From a checkpoint of a small transformer trained on Wikipedia.
Size: 11 layers, width 512, vocabulary 11189.
Architecture: RMSNorm before each block, rotary positions, tied embeddings.
Training: a variant of Muon for these matrices, 595M tokens, 8333 steps.
Each number is 128 + 24 x the weight over its row's rms, rounded and kept within 0 to 255. Layers, rows and columns count from 0. Numbers have three digits each. The size before them is the row's rms in percent of the matrix's.

# layer 3 attention query, 512x512, rms 0.122, rows 0-410, columns 320-351
162:132110127131073135126157120118128138160111103155156055144132106127115192140133131154119140138132
076:110149147153139115114085135101104106110139155117117151126129157151181125101154109062135136148160
083:117114080094119143119191094130128146154128102122071126187112132168115158115131131138097175144154
069:139121149130124089159107155120119130120140133122136135123178153133129097169103145160123148126113
080:138148114156129147090203130133111159099159146142115126130128083154078151127130092152112167112122
085:137127142167117125148145096158133108144134168168118148096140118124135081101083121086120142140118
092:097093082149127127128174132126143110115117173104101106110126086072095108147118137155105127101161
084:140153124122132115126123144151137125140158139118068126171096136163169160117138181150114143120104
088:096127121126106135145098151109112098107102140165137086142114155097109093114132080147108135148123
074:132132127161114130115108072141122135134125127165116089102125124168127162092100121134137133112095
082:116140125112111120091159165123124122128117113144142127119140084110137167106182111177107137139118
080:133146118105184113152106143113141149125148098136127123140145134117172094103154130110133126127113
080:143104119133138140134092152135165148177166126129117090137135129131151127111174141163112134145131
071:108164107161122135143105160077158127089132118095099144109160085146126154146117157138123121140111
078:098102159151089159130085113105111076116142166129107156169084152097111135101101146087125117098141
077:156128127113137135046112109145165144110152086118123142111148159147130076102153142179102124144177
087:120112138125124121068141134139155118152120144156112127148127171099087083167100121156142134166095
079:137114153143126129167096151121095142150133137145138120146083117145135148129080133112129102144113
079:127103173145180145081156179165108089108118121155154146117146153124142139150137153151137142125120
082:136160112111102073134166131122143120120100147126147136101103151127154106139135157129108121119094
081:121160144162145156086139132153125164100169083154143136177137145118109132127167145147104106146081
088:082170157129121155136139143121105093143122112143103122104098124115162118117151147167161145130092
083:129094171067122154140122132104117152093155161162153148126114175096134106122153117109100123098134
079:079128123123096145126134123129124153130123102101097124116142125167126112145127148137129161107097
082:153125117168124121145145154124151151140128162157125147120135109131077117138079073151138130158154
086:146126176133088138131121159128138155114129128143178115129135122119170109091119157143109138107127
075:100141134127126145120123109091075093121101141134145149133168098135119152135114155150104121131129
083:115122089150112147132155121146104145148123125118141123100130083170108137133126137126165110141121
087:150109140152104099154119117159132154118153158123123118168149123143110118180090128084079108125125
083:103084113083155112157083075144107155154130125144161131125115135129162172114183141104145098146118
090:121122121112148080118124123111107125122106092152103110157092111111114089157102163135110140124149
088:110194116110096152177121118113165117139090144129151149129145156154132149142103131128148093129123
087:119127131136103144103119145106146111089125136070105161133107136149131098135115130131119074159160
089:112179134116143103085169120103135141167138133149097093115112100076111160146141136115135134132150
096:133151144067106121111159124147153133126150108117146110140146110146121157121120126169107106155115
074:110106177140155125110172117113136154135170133128093167154155138084085128122137152168153119110112
091:100102107114109100115133166119143141076135141140101096104110177126098126126176136116083159110098
091:147097089090131130164123144140143121099134130111143130085096203123140126129099109136141102128125
089:131115152145130125087125126142094142171142140076121145111127131116112118143100151147152117123077
090:151089076148130158137100138183123112116136116135132154115116074155093132139097121153157156117127
084:108120123157137109131093119141104119167172157133108178071111152119075134122115115111157162123098
085:138126166123104154088143135096142133127108098122160131088131147083155133145160095136140113132139
091:178130117086094111125151118166117110145124145133140088146138175134140164153109124154118168146107
098:153144130173108136124132119116121134144150119134150135109132128158118080093140115130115144084132
088:137139127091117186134121117125134150170069079130078107093104120171177135184119157130143124151052
087:114154079075136158138116132109156133128096091114142145125122092141110144086146143113099067164133
088:151101114145102133141142119161127084166094098132147103127152129122106125109099096150129111108122
088:126153126103089079110165143153143119131164167104122151179132152125125123086121135115120149089144
088:081123135118142118106177141169103120156144140128099119133115133134080112113081140078130170099133
088:161150084051138093120135119150099073104122144089131140119134140152121137113154155130131146101151
094:172139131126115102142137145116103138123149118136131143145131137081121100157129097129121108142163
087:106123083146114156110134120102131127081149156141130173126147137111147071113159141153117126176142
088:111123095150126163138130140137142093097110140102169127091139158138119076129121138126134075162152
087:119134155110176116183123113137145100131120126125117147166118146155137102103136127132130096129134
089:103086128116136141092123115109084118125146170147130154128105127154150123125155156128112150099110
086:158135150094107173129153097145116163151098179108127161115138095101152092145111176113129128128153
088:163156130125126125094120132137157146159160183140137129132127099108150168111139146152146137128171
084:128142172166127140137094075136101122098149124108131121111094101164116123114146140135150133138118
092:099102130104139108157092136112181148102186184086108141110134116091135095120089134136112141079121
087:104110139083160107136136105142146072121143131140164153093126120139111130156138157100122102119072
089:145076121125117156173113157140146144138150104091136128142135163141135133122087071109063155116119
093:128139161137139138150129100131095107112124112160199141145132145127094144118130126146126101102194
090:124135084100134141157134090088161131096126128135140119143115100149121123140113111180100140132097
086:140126152120182148123129133101099088125101138124122117133149121116151128094117142170144092105115
143:157138159088146129139117125117152142110141138131115103169129160160106100118112144122111113140128
092:122178135114105122148110166129131089121107160144138121120136208168128147130083140123128073151147
119:138150151105146145152110131137129146092163126117094120125126156123109090105092107092123122128115
108:099121140148128150143113131142120098139099136116130172095118156080099093112114128122133093156158
098:162121141180146139112126130130112147141120125150136116154098120118104066089078126144129110137154
115:077109143139125094126134146126098102124103115126137160058143097051109143144111110094142135114117
096:138081114135132127150119136166128145150148108119122138102156150113112090137129152106133114113147
092:108120096132122143137097135161099147147148137097117136138142101090157163160105146134112094150071
097:114141135111134085171161145127131118105157120086157105174135112134101142125119105174087154066114
097:132114116120136173108095128137144151163125123136133115153150154126127155118138129147185151143137
091:153147158132134111105114121127117134097120136149109128161149103121135121136125151169147151130163
089:135145146122117121145119127144125129150135125108146173116086104118145078143159127079090127097133
088:102119096123137123137148101109134115153122112105147126100105139170115118144106116107120115167125
093:113165139117109123158183155085137131141126131170166139126119106100144120150154116106111145120163
089:133131126138125081111127171132095134123144126100141190114146152110145082106125143098135147099144
085:146200135112098125101150134087127167110082112138120173083158123129135133166110137118162096183119
087:102110162111143107130162120153106161156060093094148122141176106133117125141143129157144123122128
083:149130138131136102144109162152096146088105136094131170097134121096078076146102131131121113125129
091:118116132114104116130132153165135143149118122133127137115079161121103098131160155109114133117160
083:164116131136097145120130129111095129086148157123119156143147112060171140140142158101137145116171
091:091139114140108126115104115132143141117126100118113098132173160196147144110095174132149100144145
087:123093093120139157162151114091163169091124146126169155098115166152172143095103117123094127158138
078:127129126141135111112137111111123091129113118090140134157132114093152104129156139163172101113128
090:122107144120143112118123109127161146155158182133099092154147171155085114131117130112105106100144
089:133136124166082134126099171124126117116138139116099136135059133108156116133089090090121129133170
094:109084092123121132123126126093139124103180124128094160164154126127123118145139091118096121162093
087:124144156135153154109139129101119130128110144103137129121150137129131139149138131114082129149108
084:091178128116180129154162109110104146134140114103102138143158132084135137129165133168122141113112
097:126152151131053111087161104109131133132099124101119137150139099145144077135126078163116086141134
094:098152137107106139135152108111170141177124146166148097119130156109134154107134127139132118148189
088:145141113154149116155123093124119152132077067113112135092108088143119101165129128141090111175138
089:138120117114127115157144100108127073147166153136124150112125127144083132118121134110127151103121
092:114126130109092144126135096127164135093136127117129185109098185097134148113151131106147087133117
094:144108145149122109121105129097110117167146138118125158116128133070110136114135138088106150135091
096:152108134096172129150127124113120137129164112138138104136125112154098145134157130136110146152064
087:107153152106154098106082084135123112163118136155143144146129132121144115124133142135138114117149
089:068065101103151114133113130110137105099139137109148164119147115109172146147080144190099123121122
089:123139163112140175163129104127137123102157134134126097108131128137126121162092139160102085115129
092:127144108090138134080123162120112140118127122140096098110101132104128132125123159133140167123119
091:135149155093177167153118145170145129159105164099106136121130123107155132134180153156143110134154
092:106100189126137128079118144118114100125118146155126088136155167163139158117133113140123162105103
097:152186130154102199140129152147125097110126134130152066182123075182140112102156114122168076155190
091:137139134109127086100083146120153150133085135113121169150087167158076093100127100104140171143133
090:090100141134076147119162176103111153162147111147089162132105077121177155179142125200144166159104
099:147168137153073118119160083071163123096147144134167101127133135172090142117169131117115132124164
095:095107106157124181130090126115130077111128114169124171099152087134148142158148187148146101117121
090:117128166106108154137144135120154145067132159190132123082168150154101141110086135171096109129120
092:143110134126148133128128129166102117116113118132167090093089117106166119098129164128121101105107
088:104086177088102119157118150164148138125087157118173143133141144091108160086152122081145180125135
094:121111143159138113140135152128137114140127109100150103134108124155174117125096105151090179093096
089:127087124157087157138161151093099138128119135139104170113105165164134183174071164119109143131098
092:127160138109134150155081137093130110106145109129165145135127144140101131134152144158156116165158
096:135122094138140127170112183137095093112137118118090148138105097163189108164104134146153136127154
088:133135136110100098132160132142096113151101143163146160123131146114129141104114110098154114109148
090:133084140153123139062081156143116174154125134136091170086195111116089097122104153089099153137084
089:117120091147163110112102128143072123150125126136123169113094093109157088110125120127121113191098
086:114139108121136122115122136134174128161127152103166134152140151090087158147117094180117132124128
095:163149162166119129137137117136150164115152137112142123167110106172175150163121146127130129094114
092:093131116119148086107132131139190126162140144121069103106087145105130148143124129118114110172093
094:151092069187098135120107147106159180189163077113130155130126135122115121151156127099136162106107
091:113108155089147136166142104130129166124151147163163146109120105139108150141135137138115082107093
088:115131116138084120135127117107106109129100140117214146132121121141106131136119124137126142123154
091:142162118150086152127125157110120134095118135181112066119106123125073082128106130089141119155128
100:122111071161104131102152112138155078155084139095143166139117144159095112105136154134116133170163
107:161110167127104130110111109091154161141112082110195065105098083150152148136130122134104167107149
058:067138162138116132128088124080130113105122156080118105173121126158117113099080119146098118131111
091:147113133121110109091117099118104144137107107121160043091142069150108159149169132128141140133136
079:115155132116132138147112120117119126118116155103086167141142140138148108085127147115120136086124
079:154120129135076143149125103071126126149170155124150066087145103141144178145103116156125156098147
088:078119111179105139153119111115146140154170140149048205164141154153132128113112146112141144149129
099:117108120163140116120145094103108173111123137143124157110152107141080111146138127157124136135129
096:112107077147192134149136134146107152135061132110130158153110119141124122127144164141086131140104
094:145126112147142113123172130097169099145130142163156110161082112173080109095161111116082108127161
093:154128123087105160096124133116163139122126125146124068142124100126126175080148136148119182132168
102:118159094091073115113130133111127101122111170114156147105153119115155127087143136161107155138130
093:123165141110133117125164186134168138127102162109120139129114121104155107149153154157156152142131
093:135106164105144122124142117100108167134147129124138119101138168137112181127111126144106144136135
100:143145140151145117129140158156146137117184122112107117166180137182160122184117116145122143143093
090:142061152128119144171098116150104118121184182125101145157104088141127081143140109086148135119126
096:124104164147153169163089075092110136117138117100152146104125147098119131137118083110145115141144
100:126126093127081162119146122150142158152090111132138158099116128068143150146113149158139191151168
094:078102144100141129111129152128130107128130124120135097155130128100121131156145147091103096165093
098:137123123104122159088148131112161144173124117151132117118145113191116120143102169170147133123110
101:115158151102139104088140117130116121143118138147176150163108146127122089083121112152130060111092
098:127073095139149143156157148175114161114133088143136099142153157115102097150109126127141124153093
104:104152125120180127115093125164106131170120123170181096112138164141143136141114129089074120118084
104:149112129158138127173113130150074116142108136108085116160157136127126102123119138152097124167113
105:109151109188149144149167110100117140163117068122107133145112121106117151150125160094149128087109
107:101095115142154071119133120131116099103145123139112149156090128120143152099121104050084140140134
105:113129132104119135131107169171103158159139125163138119108113122194153113170152140120151126137155
105:114110142145111101153156176170130129116158135121153146132129106170110178139137139077132139098141
099:168100145076140131160119121131138181161162149117177119112150120110115108145147114120114160159082
107:153108092129116101153114169149156148133125095123170124136127104117167157183129142088101107110119
104:116121083111167150164132122120131134133138147147110094140111085137158172121145116147151125125108
099:120165109159107098164127145124093135116145078142139142118123133136074116121126081179132121169149
101:144149109138136118123134101147188207128145164116165156164168105106106167108137139079147174086120
118:139118069124137150102134134144142090097177092147159129176098114172111095112163108156130136103137
112:154158174104138101120131114129128112093120150105101147111140113105146130132145150156117128113150
100:165127119131124148092099106135155137130143121160157102112118081170140124140112136139118155096156
093:142067174142099066128104151117139103118152166082139170159119133076125104111107138085103115156165
103:143150139111188131112159124142138139102136122128096127158139113137167115145127095143151137127119
098:126144129134112094119108094142141120135105142128176106097146150133120102141129094160077101120112
103:130126125131148113105125093147113137125116140109083128130118148138112123061118086124087142152127
101:139099100141128174170114118121125133101182108150125110126158122201159113127156137113126163126135
110:135124082144139117109137098126128142164157114195111145110117144140124101124143142174138142150088
106:164116111141152154160125162143127141127129104123119134171152160132115139105117113187128112116132
110:163150087129157149117076111136146165116095133159091084148134153150166115127124116190142107115091
105:158171143135136114118065087149143143115144158167098098106092126127191069110116097145091102092161
104:116138088104133161143101140125134135150132116155149119102097135117183140145070145131136109169077
103:129126130108122098099109153146147131136155114091131136172143155079087161103135174133116071176090
106:167140128093116121138216131095151123170117130117135096145121123163116125128099127133166148088104
101:143161083129083189126127111133128126120124170137165110153153114131173138105147111163167155146133
106:122144167077149134182140151108111136129137115107135172163093100164182173109122098091122174130118
112:162166123107119108149129124121178162143154113141114081128092156168086141127161164151134129181106
121:136170096117130124195124088151131188126142122121145105111103093129152170140101149110128124121116
111:118156098119121099142153130155142134097158141131086142125145151103137128137160118189128127140144
105:137125174092103102144119123101112130114098143109128152124108112150139130150129159087137119161162
109:159150144107112152125140108131130122135092133071109097153145142140142128126154122147115149156073
106:101084122132171136131101070125171119174188170145108117169136162119155135108116139156130146104146
110:164136136077126140146151111154122111099100146159103131144136102096118107158113152123123164127154
112:128159128135094108095154122076143141139119154112162187122117100128091116129104127125109133139121
108:122112163101115122134109128152123105129116118141142127128122139086098187115144107109165107120087
107:124107129148128115132151113137143145111147169151086086140115127140090164114102079143137109112152
106:082086144103125116151109093142169099146146137149136148110139140160108135172118129133094131134139
110:086150128110135149143150105104166109116110121093127160142111146144094091095123127112094151115141
108:148143121110119111149105121159158152086134140171116116119114122151138138148124115133152122131143
099:096109119140137132106172116105130086108078122101102164113110132174139131119165158098140138114140
097:122120112137120122119140169092143132123128142177113114138118116103130116168119139151157145146103
046:112104152113148130129118165114144083134110122122106092128154160123124093102120122132125151138139
048:150164121164144152151085104069103128122158136095079140137114130128108155138145085148130103155126
071:149138142089124149125098108102165132135128124105153122139167122158122124096118120155082128140121
068:124151102105092162135100091099088136088125151095138118120142087114124171161109092158113114155117
075:127144108094136101149120149147082113132143177125144093169137127200121135138125120146112096155099
076:117137134153122090146117138131098125146080112115110124113140110101141126120151127152175141102130
087:157067131155125111114104138141134118143175072106116137132144136115111124119127115114140123145163
087:126118129147112082100055113129100117112096122097161112135108138115125136102132101127142121145098
089:133125155103113126153128146123153147110186142113102147108108122137113152135123111123139154103153
093:159091101089112124104064101134128134148100124133146122122100119150124159088098096169135119153127
086:134113116127143127115127126152125101164147160133126117135134128151167118105182145130131125107169
099:101131155124110085076146139116094088130082125119164123098134113092148078145149145151105126121133
101:182171095142134122134073137123144135143083106121151104137134150155142088111155134131144080165150
109:151100129157133113135105137141072100132067114116153119168173107100177082112166122113115146136121
097:118099127098111095134156134142128161088159098041108137154156174109135095144146095099133147127157
108:141155109130161099171076115164114175133138107135081151126101111113143104122137099107154112159143
101:124110105138109140152107131190063122162092148152112109117114094133171130155141146116137127122171
094:100132121105134123103114144112145110112106103136142122119150118101114108131128098147097128188151
099:120128115132136127070165147121133125169115117119128100119123134111146139125141136161108128147193
093:098105137125135129142127130130082095117135141140182120092119098163156161150173114085115088132139
101:110124097144118084159141141128137171087103075126132118124169120094081119159115101129129120116119
099:103115154102159136161127108118192133148089068116193094093128135143185063141111134166107109141122
093:109125121153095125102146109107143137135122103109150169108133123160122123115155164134104095100185
099:116097103125088153114161168122098124103143175126129137127150119167139171158135117114114101118122
095:144124136149131178140131127110137124135115112101100134097101136095126117100152134139132115133141
095:115099123141138149104097130122110157153112107112101161120131103127147093137131116115088135158062
101:170135098140183131118079132108130144119132143116140177127155128156128114131129141141113126138107
098:123109125177097095093131115169129166144144151098101184153083084134118079135107107103107144145157
091:152119112157099106160137148122084152145100168144133100129135113102155096152164123122116117136149
103:117120130162133156151191128120081144142134142101161153148115134160148125167130227145115138144076
112:122155130101105132133153119118145147118136135114105141126151151148118102144128126117138126083136
096:063108102143145170124139120097135083103146089159107127126131112157131139117141136149164098157122
095:126165135107129142129136140134163089144113118165132141129134131182191125083142160137125131114139
099:136085148172118137138198138121092092122098125144115110162134119112110129132146132135164162105123
096:165084115081152099167126112116154156134145080129119160119128169173099131131114115107108109117113
085:129098128099159093072122101144127110134105133105118120144153127126133151152172175151144105146179
094:117132181154094132123162126086147147106133171116126093150139092123116130081093133175116178117137
112:122143167078147140130090167157135094130117142148173173144108155151132101125102153138106112097154
110:135130170135127127154127147129128121134088110113141135151161098143120100126168141132113160158103
099:118127091123101106145163152129107118113151145138109123109100132123168133177143111092123163161107
096:146121117099076118143101143114136128094127158118139087106129098122122120167128127139140110089100
101:086134129115126135131140132130095105062105119143094116158129108100072124157142071172174104136124
099:109124103147122122094084123081152146143098120113107140122121127120136147122134160068114111109161
101:093110132153112077122123130122112118127105110115144151110121124120121129146132082124085179157148
093:137147149127172115163162116125142143114096084129147139132152133157080102120153090096098119098069
096:141099130167042125164126123120135118118127133140167158182121143071080085136181159163134144153183
100:116157148107101165121180126099153114121143156135167118146153109135096124127115136162139155129144
097:133136157099118150147126115150134169113131156140136126137150111086098128159131173173129088168124
104:148126124143141082117088120143090128117109105116166147150136145126151144096130149125148133128109
095:139124136152120116144160127110106157130113124167122093150152112112132104122143147131136135115095
097:066103155141144156179141108142115110094102135144122157118127158110128140161116132093117106132095
095:138118131141130116107138125130154110137117114124111079159148135129063111129127142109167156124158
103:104124153144132114113106182109117109086125110102134107117144083171170083121181121129149087143115
096:121110110121128118060125126129097110086086121104147101118131130185108108120132132148141070120115
099:117165123107149143152096154139130155108094081144133122127152115189115168091125102150107131162117
093:116141126133144162143116111102146132112131121119083106157117104173142096132121185100103086080134
098:160126149125138157110096119103155122122116100090117130121123120118067136077118132117137090142077
095:161117111075133098128141127148148140101175117098141117133095129155137132115104107095064118089121
102:106122104130112163100156118137125126130129141113121117096117097128081088125139118181127108125113
098:071119127132155086148094135116126117111142108108125146107135130134135146174125093150094125110098
095:085130176104123125102153101125143151130129149118136153148120128091078094127105091121120180118114
096:141170133139139108166139105127109114154106134144177152124113130150104098112163071147124118148144
100:116124100159166138119100143116154080077135145130146144178104149122111125122108127145128082154123
103:165173105126125135129126143152107108128150128125167104176114102115127152135119132221122130164164
077:131120118104099158136119118146099105130126065167098089104128143137096135153120097095154147108157
081:123127149197128132146134102137146130121068150110127140153152176115153142075132150086163148151142
092:139144118111123096136084114133156102124139136118120132171126127158134098122129153144159110123147
085:157068107140128112125155097066133151156118120103164147087128109136147160135190177204106118097104
086:140121108115148139112145142142122127115130078091164106114115073161153171131197126163130140148148
086:135174067135114135113129125146157129098122161158123128135092121164118175135124150134130070078142
087:099138113094099117144137130157130076113128131147154115131130127140083108133102149093206089133166
086:146107137147132159181120096118098157128091121114110110131161143129125076143124136101124133172111
094:100125150129167096114086151113137144141136125104121163148158160125112144082099104061115168111106
088:156148118089123114122121122118170114141072091133156143103125128137098177129158113155100106125139
096:055155131144126137064160137112139148141119095159122131116082115166118093128113156149105138131147
098:090102108131158138179163138131105134159149069152127140129145142159150162131121125115145125125115
095:112172109122125120122134142140117138134134079140140098126119135162191127146132098178094118128141
098:133138092110079156136181142147134088172186125115106095139108101144100160142133180095156144111129
091:138128112137131145156119139119146123110119108107110115133121151158096148112155118141102125133113
098:138113187112127131125094142125142101116142197095125122141139088132088122133124150113125083089143
104:151108125127179131110145174125129168148095168130101149126141107135137125111141186086122170149120
099:096131129110118135144147113124117094123126141139081157119152112096136059093158116098145141113122
109:109137139135155114107095089122142149141091107047119111130149146084132195113121037147127116134149
099:171154137097108127093117081129128108135150144085122131183076115098097163156131096177149125110142
108:175142135135150117127090140130091152116110074098154142145136165177099104104133148141121125117126
104:122168115149154143116153155097145144147144167115099163146135132162120118098116174087100137147129
110:093152121139130106165145096145090118144120127073167184108130110086087116114142106084120126113112
102:119128124125108128147160089117114141195135093158101086146129127108097123104089151115168150133149
106:124157104058121123075120109146170149103095107090183095115159144129114164105123085151153141122156
112:116157076155118147116183167143150139179166147110089099142180060143117155144127140067113118121117
107:126202079121104109173154117128095125137166148110123110078108115135125132140143100132138114147153
109:133134086113135168142085132145202158107125073110180138142098130122151158134125135095111150130131
115:125157103129098149130153132129133088089121205106110111131116082118125159103140160140119132130125
105:149117146177138152165099123105116144136116138138166149104124142128158118129137112164120186146130
111:087101107076134144136155137143145091096137160156124167169141127127117153132108138170078131160145
126:142142126111094147126091099153152132133126101113135111144176177146092168120100094163147143179109
110:117127131159126141107088102129094103101149133147098167116145124135106091112176111121128077111125
121:113123122069133129165081155109126136121119101120126128163149192166126134116139141127134115159152
103:148115114165091128129149168109119139103154120119101117137133158140160201160106137120151101138096
112:101130110106107117161107141128144163115122109133175138128152176134157112133157113173107149131148
109:131100138093167128125137121146111133091130165107104126103112106156144091123121087125167093131090
117:135119137107109103087119121124113128095115120121154137057137157169134143107084104100149116135114
112:118115131134142144178108143069183127126107147090092147134143114129137104108132140095132124118145
116:085088106150126146143151153152127132116143146160137160177150148122123111087122149128125160149121
114:165120108166158137111163138070104148131111100144149150134157110100140133128131151173106151108137
102:142124136129111141126095116127112119126106121107117098130133143166177077142122138141137135141148
115:155104164137113133090099076127112131177123126140111112125135154111138134115117105149109106155143
109:139154116152108146078100124125121114080096131142131153150134117091165075107126091137090130145124
109:136153137140149107167113119113155164092094123111154162137138090104174147148155125143135171127153
113:097125105142130141154144100091120154145127107170157108122161123159086101133132105107132145104100
111:154123141115086118134134118156161128154117138138154105154077094150143165146100132096133195106129
113:148130079115159107127104097128157088123123113112160175110117145109131127161122104127105103138106
113:142105145121156073096115128132116105121136175179128109121132139116136063083149151154131134107129
110:112140082127123137067101116096131095141102126131174107105137125152120152098134096155143156121087
105:121115112155141166103174125139122122085111116116108113126080114126104146135129151098122134137130
108:109132094156137146122124114139103145142140102131155138084119125149141140115122123092107165118126
113:116138130133107106148134146151109097107108124201124125102118131158163148180120130117125137162070
111:107128151143145145089162133118160131180153132094151170087154102135167138154132144171120152116137
112:139152073118118143162139131139120102117126125107128114105096114133132134190137215164127124119145
106:172136081112142118161114125118098173124158129139147110135086117102142086113153122132153118132096
115:140139059112132106163117122159101144089141137122133154108106103138131090132131155109096142121147
106:089110064116127121137123125120123136134138096124111116125108120156131086143120180114136123112095
117:111127122144135089113146121138122176122114182106137110072162100131131072146116082095122151135101
113:109133134109130172129150097137125147168131129145121113140120114151122165102108161103159122090114
114:098122130136141145130125094139122138100151108145107158110120206123095158100100110145115138148138
105:097124122123143144139115152095053097149132122125193092153145137120126100121117121113122145119137
113:125142096118125088144093134117094138107108101144121121113163116178088157123194123137089109149122
109:109138158109097121104154129153169092118104117122151170108137137096122115185163139150078163149126
073:088116132172135174135136136119132129109144130128109115131139123167160154115113107138136092118141
077:167130150079117096167091120133177130127085137146144176162114155059089161179103083132111136146115
080:175149135094140119140122141131156144136119123146131098121124138093062094155092142160125134129155
073:130086155111128116105110152146159113115140126105143145083115159131148141081105169132111086131147
079:128135101129115096117116137122142164171196107171118082107141118190170166137120103099105148137117
072:088075138150110124132101123156108167158127153127092135140132114113080101136065100109092110092072
068:072086098121088149116116093136162126102157097130113120146090100158152122139140111132098116119128
071:137122127143130127090176141108155134107136137136140135143100147124142112156100141131137148160143
081:150139072140127114141097100128148095144065121135125162163159163058122119142093107136160106140124
072:149167117102126137164127133117121125102177138130149088115132135134126101106158100098130134087158
078:124107129099098089152092173163105140152165114151104110100110144162111135136147174130114097119126
078:141110117161138120115144106172114119152094128167128130136146127114157154146120109129166115152094
072:116138144080149136134143163096118123143205149135155099115112105146103154128142125162123147139086
072:124133133105088103131146135154114080148127114129115124175103102109134125165108123113140108106128
082:093130117122087137162108122085153104080195098104168138142119146123118157131139117146145107123162
087:109093105143135125134134162095134131148140128102105145117101143119121116109142142108125116127133
085:084131099163108159143113121158121145125108150137109160132146110119153142141105143099154101165122
077:135133140173167113169142084123173096115106114122104125102192167147124114113110137128156163142152
082:125173109088086113119154128157118148088127121142171116105141125106136118130110087099141178144144
082:129137130152107142103158091114140127155186162132110107129159118146094146135133100143132124081107
087:123099095090155121098168130109113093128111146124130105126124136136121159082099126120114137129122
086:137158088136100132105129100134120142095085146110087152154112095097117122144060116091177105123148
101:128170144156088104147132108131097105117100128129123137103140094083091102117151111134099112116117
102:103076096108118102157171134163143103148082142134090096141138110125089174140086112120169159125075
097:136173149141107102138102090096084135154147128095143167114156117158120136128143117188114142121144
094:137151132144134112125108145122149179096134147106117137122141062155103134134120141106137115129157
099:137115118120108115105155154158122107113102129111130114137122141186140100112161163105109170162151
100:131094163092139108126162137137142163127140111103157154140153148070078127114159101137155131132116
110:134110117163135116124128109137149099090123148085104146107113155072130113157125139165103107142166
116:138118141158086099137119113156109121109107146115105149126155145105092101094108138110120130116117
110:118131104108094124189137125097112137127114104118151099137125117116138088135141123091095117154122
097:159096140104082136194095179147147148145163149128154143111180114148112112111137085158141120077126
108:102114130090123108133151118139147144148148176149073151112156117099120151150179096117120094120125
106:125173112126165116145098133083143086121133082126147126153131115145134114120123106150153149159145
106:154121160150102092145081148124136136131116095102156115147139155130170175153112136121124099101116
111:154131123082142131120157123152106106102089139151111099131138141155122157109137180181137129120130
112:067119113121137133150156094140100134097165111086153143123128128104122127137117119132129107115149
113:109188128140145097125135144125128144126119062121095110114098082173119113158127054060133115157118
112:121160105126164118128077121146124127158098156108118168136168140083120088112123169142131128116143
120:139111119139173140144118146133098127108124151101175155110127139089115120117130157162126139144134
104:145149137155169184087140137097084117089126164092110138140110113103118079142117145136111112149163
124:158145088145142129090091126100152144138165138101165073126145140126112160128124151116149106128098
103:091102155084121133131154135142118141119127107105103124103119121130099142145145126113120152083094
107:165130145131170108090088106107135138105149101125146101139142144141127132147116122135127141119135
106:143137112161094094147098134155180107131106132110089191147113067169152156153150103079121117125102
113:122152123121102138156145152109104137079162115115153110136125128149144117125164118098142102147116
112:099093147104104108129162132141156118113152155129141135142122105183178112160122129131137167109164
110:145143112106120125149140082133133098145127107109151109153158081165153113149098160128138148143120
106:152135193137108140125100122089129073087146178124193164111129124126085114101137144208113134130135
107:065177121100156136119154130131080146129117104144169188104106134154137146107107175139130111128113
116:103122099148121136112133127144140146126105141098142150148121112146115148157120173153135147176142
117:116142090102152110164163131110157154147126092123086106085167095095134110167107133052124135116119
106:136121102117128110122174120118125121112155127092122129092078119174117141111115178080123067116094
121:147140154129155129135097111128128108150155128161128134135140087147135145118142151177152134106140
114:130139116116152099167121142127132163176089129134165104107138147111094090126104105157144095135106
125:153118100113132143160127135123141132126111109109113129154122094144122147134152147122124127119083
119:123117099139098152170170121109114155114094157087129142099130172104152153134101167129083171137143
123:104127106146138124108164123116148120093098157147103101122122089182102124122109109115146164137130
106:131139087156094124148163154115170123126123114102085135084151091118116158135132086090114131116090
106:168104086165140158115121121087092172133146124116138110128116142124127125139135094100107142111133
118:093119149122179094130039131109163140187114094125162140120173138122170136057106137116117137120129
113:176132136088124132119112128133137123131123142128118114111139105133124178163109111114143135162142
108:090117104095119098115123118142109132151134118107096120151089107170127180071158134133115116096109
112:125129140135091129143124095124178165126114103118159137117170142112115155129108170182127111128074
103:129113146145139156093119139134143166088146125105139102129103180142093131145110097097147092148102
093:083168144091103147116170068154147151165126114120114157142138103151117161085150129100114107137145
109:126140123124136156121151124142111128107135145116110207133121140152133103127146119108128133115152
100:095132117128140078114114106115121114099134148113110073142126179090125112096120142106134121168119
101:110136116101107153132114108124134123114147107148161198126120118148112097117108121152088124114107
101:091127151126143104058139129126108092096167141154118129117155173114141159112094116124103103098121
100:151125109145137110125182115174158154153129107144195111116138146138090126137140096167143146112114
094:158146105173130181155120110089123153126106150090134165111130139148137131110162105127087157107148
106:121131082057127087140107095169155182139148157115107160144125136111084160124108110111123109122124
103:113139087124133146145104155159169146178139092151134123124107141175146121124133150116144179122103
094:149101147124152132105094111115110137167152109127180111110121143124117102138104111114140151099095
106:106130109132121171164126106130077143106155120089128117139151133138133132137144126131136135125130
112:150137127140134138095082148119127144162147108119166147135098160150185090148081096138113120105106
098:084136117166110123116150150076131128134122160134111132117128087130137088149135102148125114154165
116:128152141152137126154130121177131119129157141176172119129129189143164139126085140152111129100134
105:168114104131144106103121119121141102105118148114154105074160125144135140161127123169146134150107
104:071105147100044122101170123123129122107127100115091137171086107093148154159130096104132110113118
103:109134163137137095164128152143103131146110115129138158138141118118173102130089085127127156139099
106:127130103145107145178153102127126134147149125175094121108133103107125096174110166133150160102112
117:103099151150131126089137155128128113104126125171108098102094119101101113152122151083145155156091
107:159153155092145148091152069153104146131104139129176134167092101126148134149129123132120134129132
099:152166111119097152152141100157120095119134158113144107112136083137132174134135093103122128100120
115:127116122135118146143083123124143122159131115090151131121085099129134166120138122153122078113153
103:072126146142119142156129130129106137134144137112140114121113158115093137135066147144122140127123
097:146113166149132093113182129121144090105132095130094115077129139164134134138171154118103141125096
095:133114138091117136115076132088131140142153149142162133150086128173143110111127132172123115104154
104:174123094146128085164135141153123119117130110144067142080141111179144133115123127084147159128115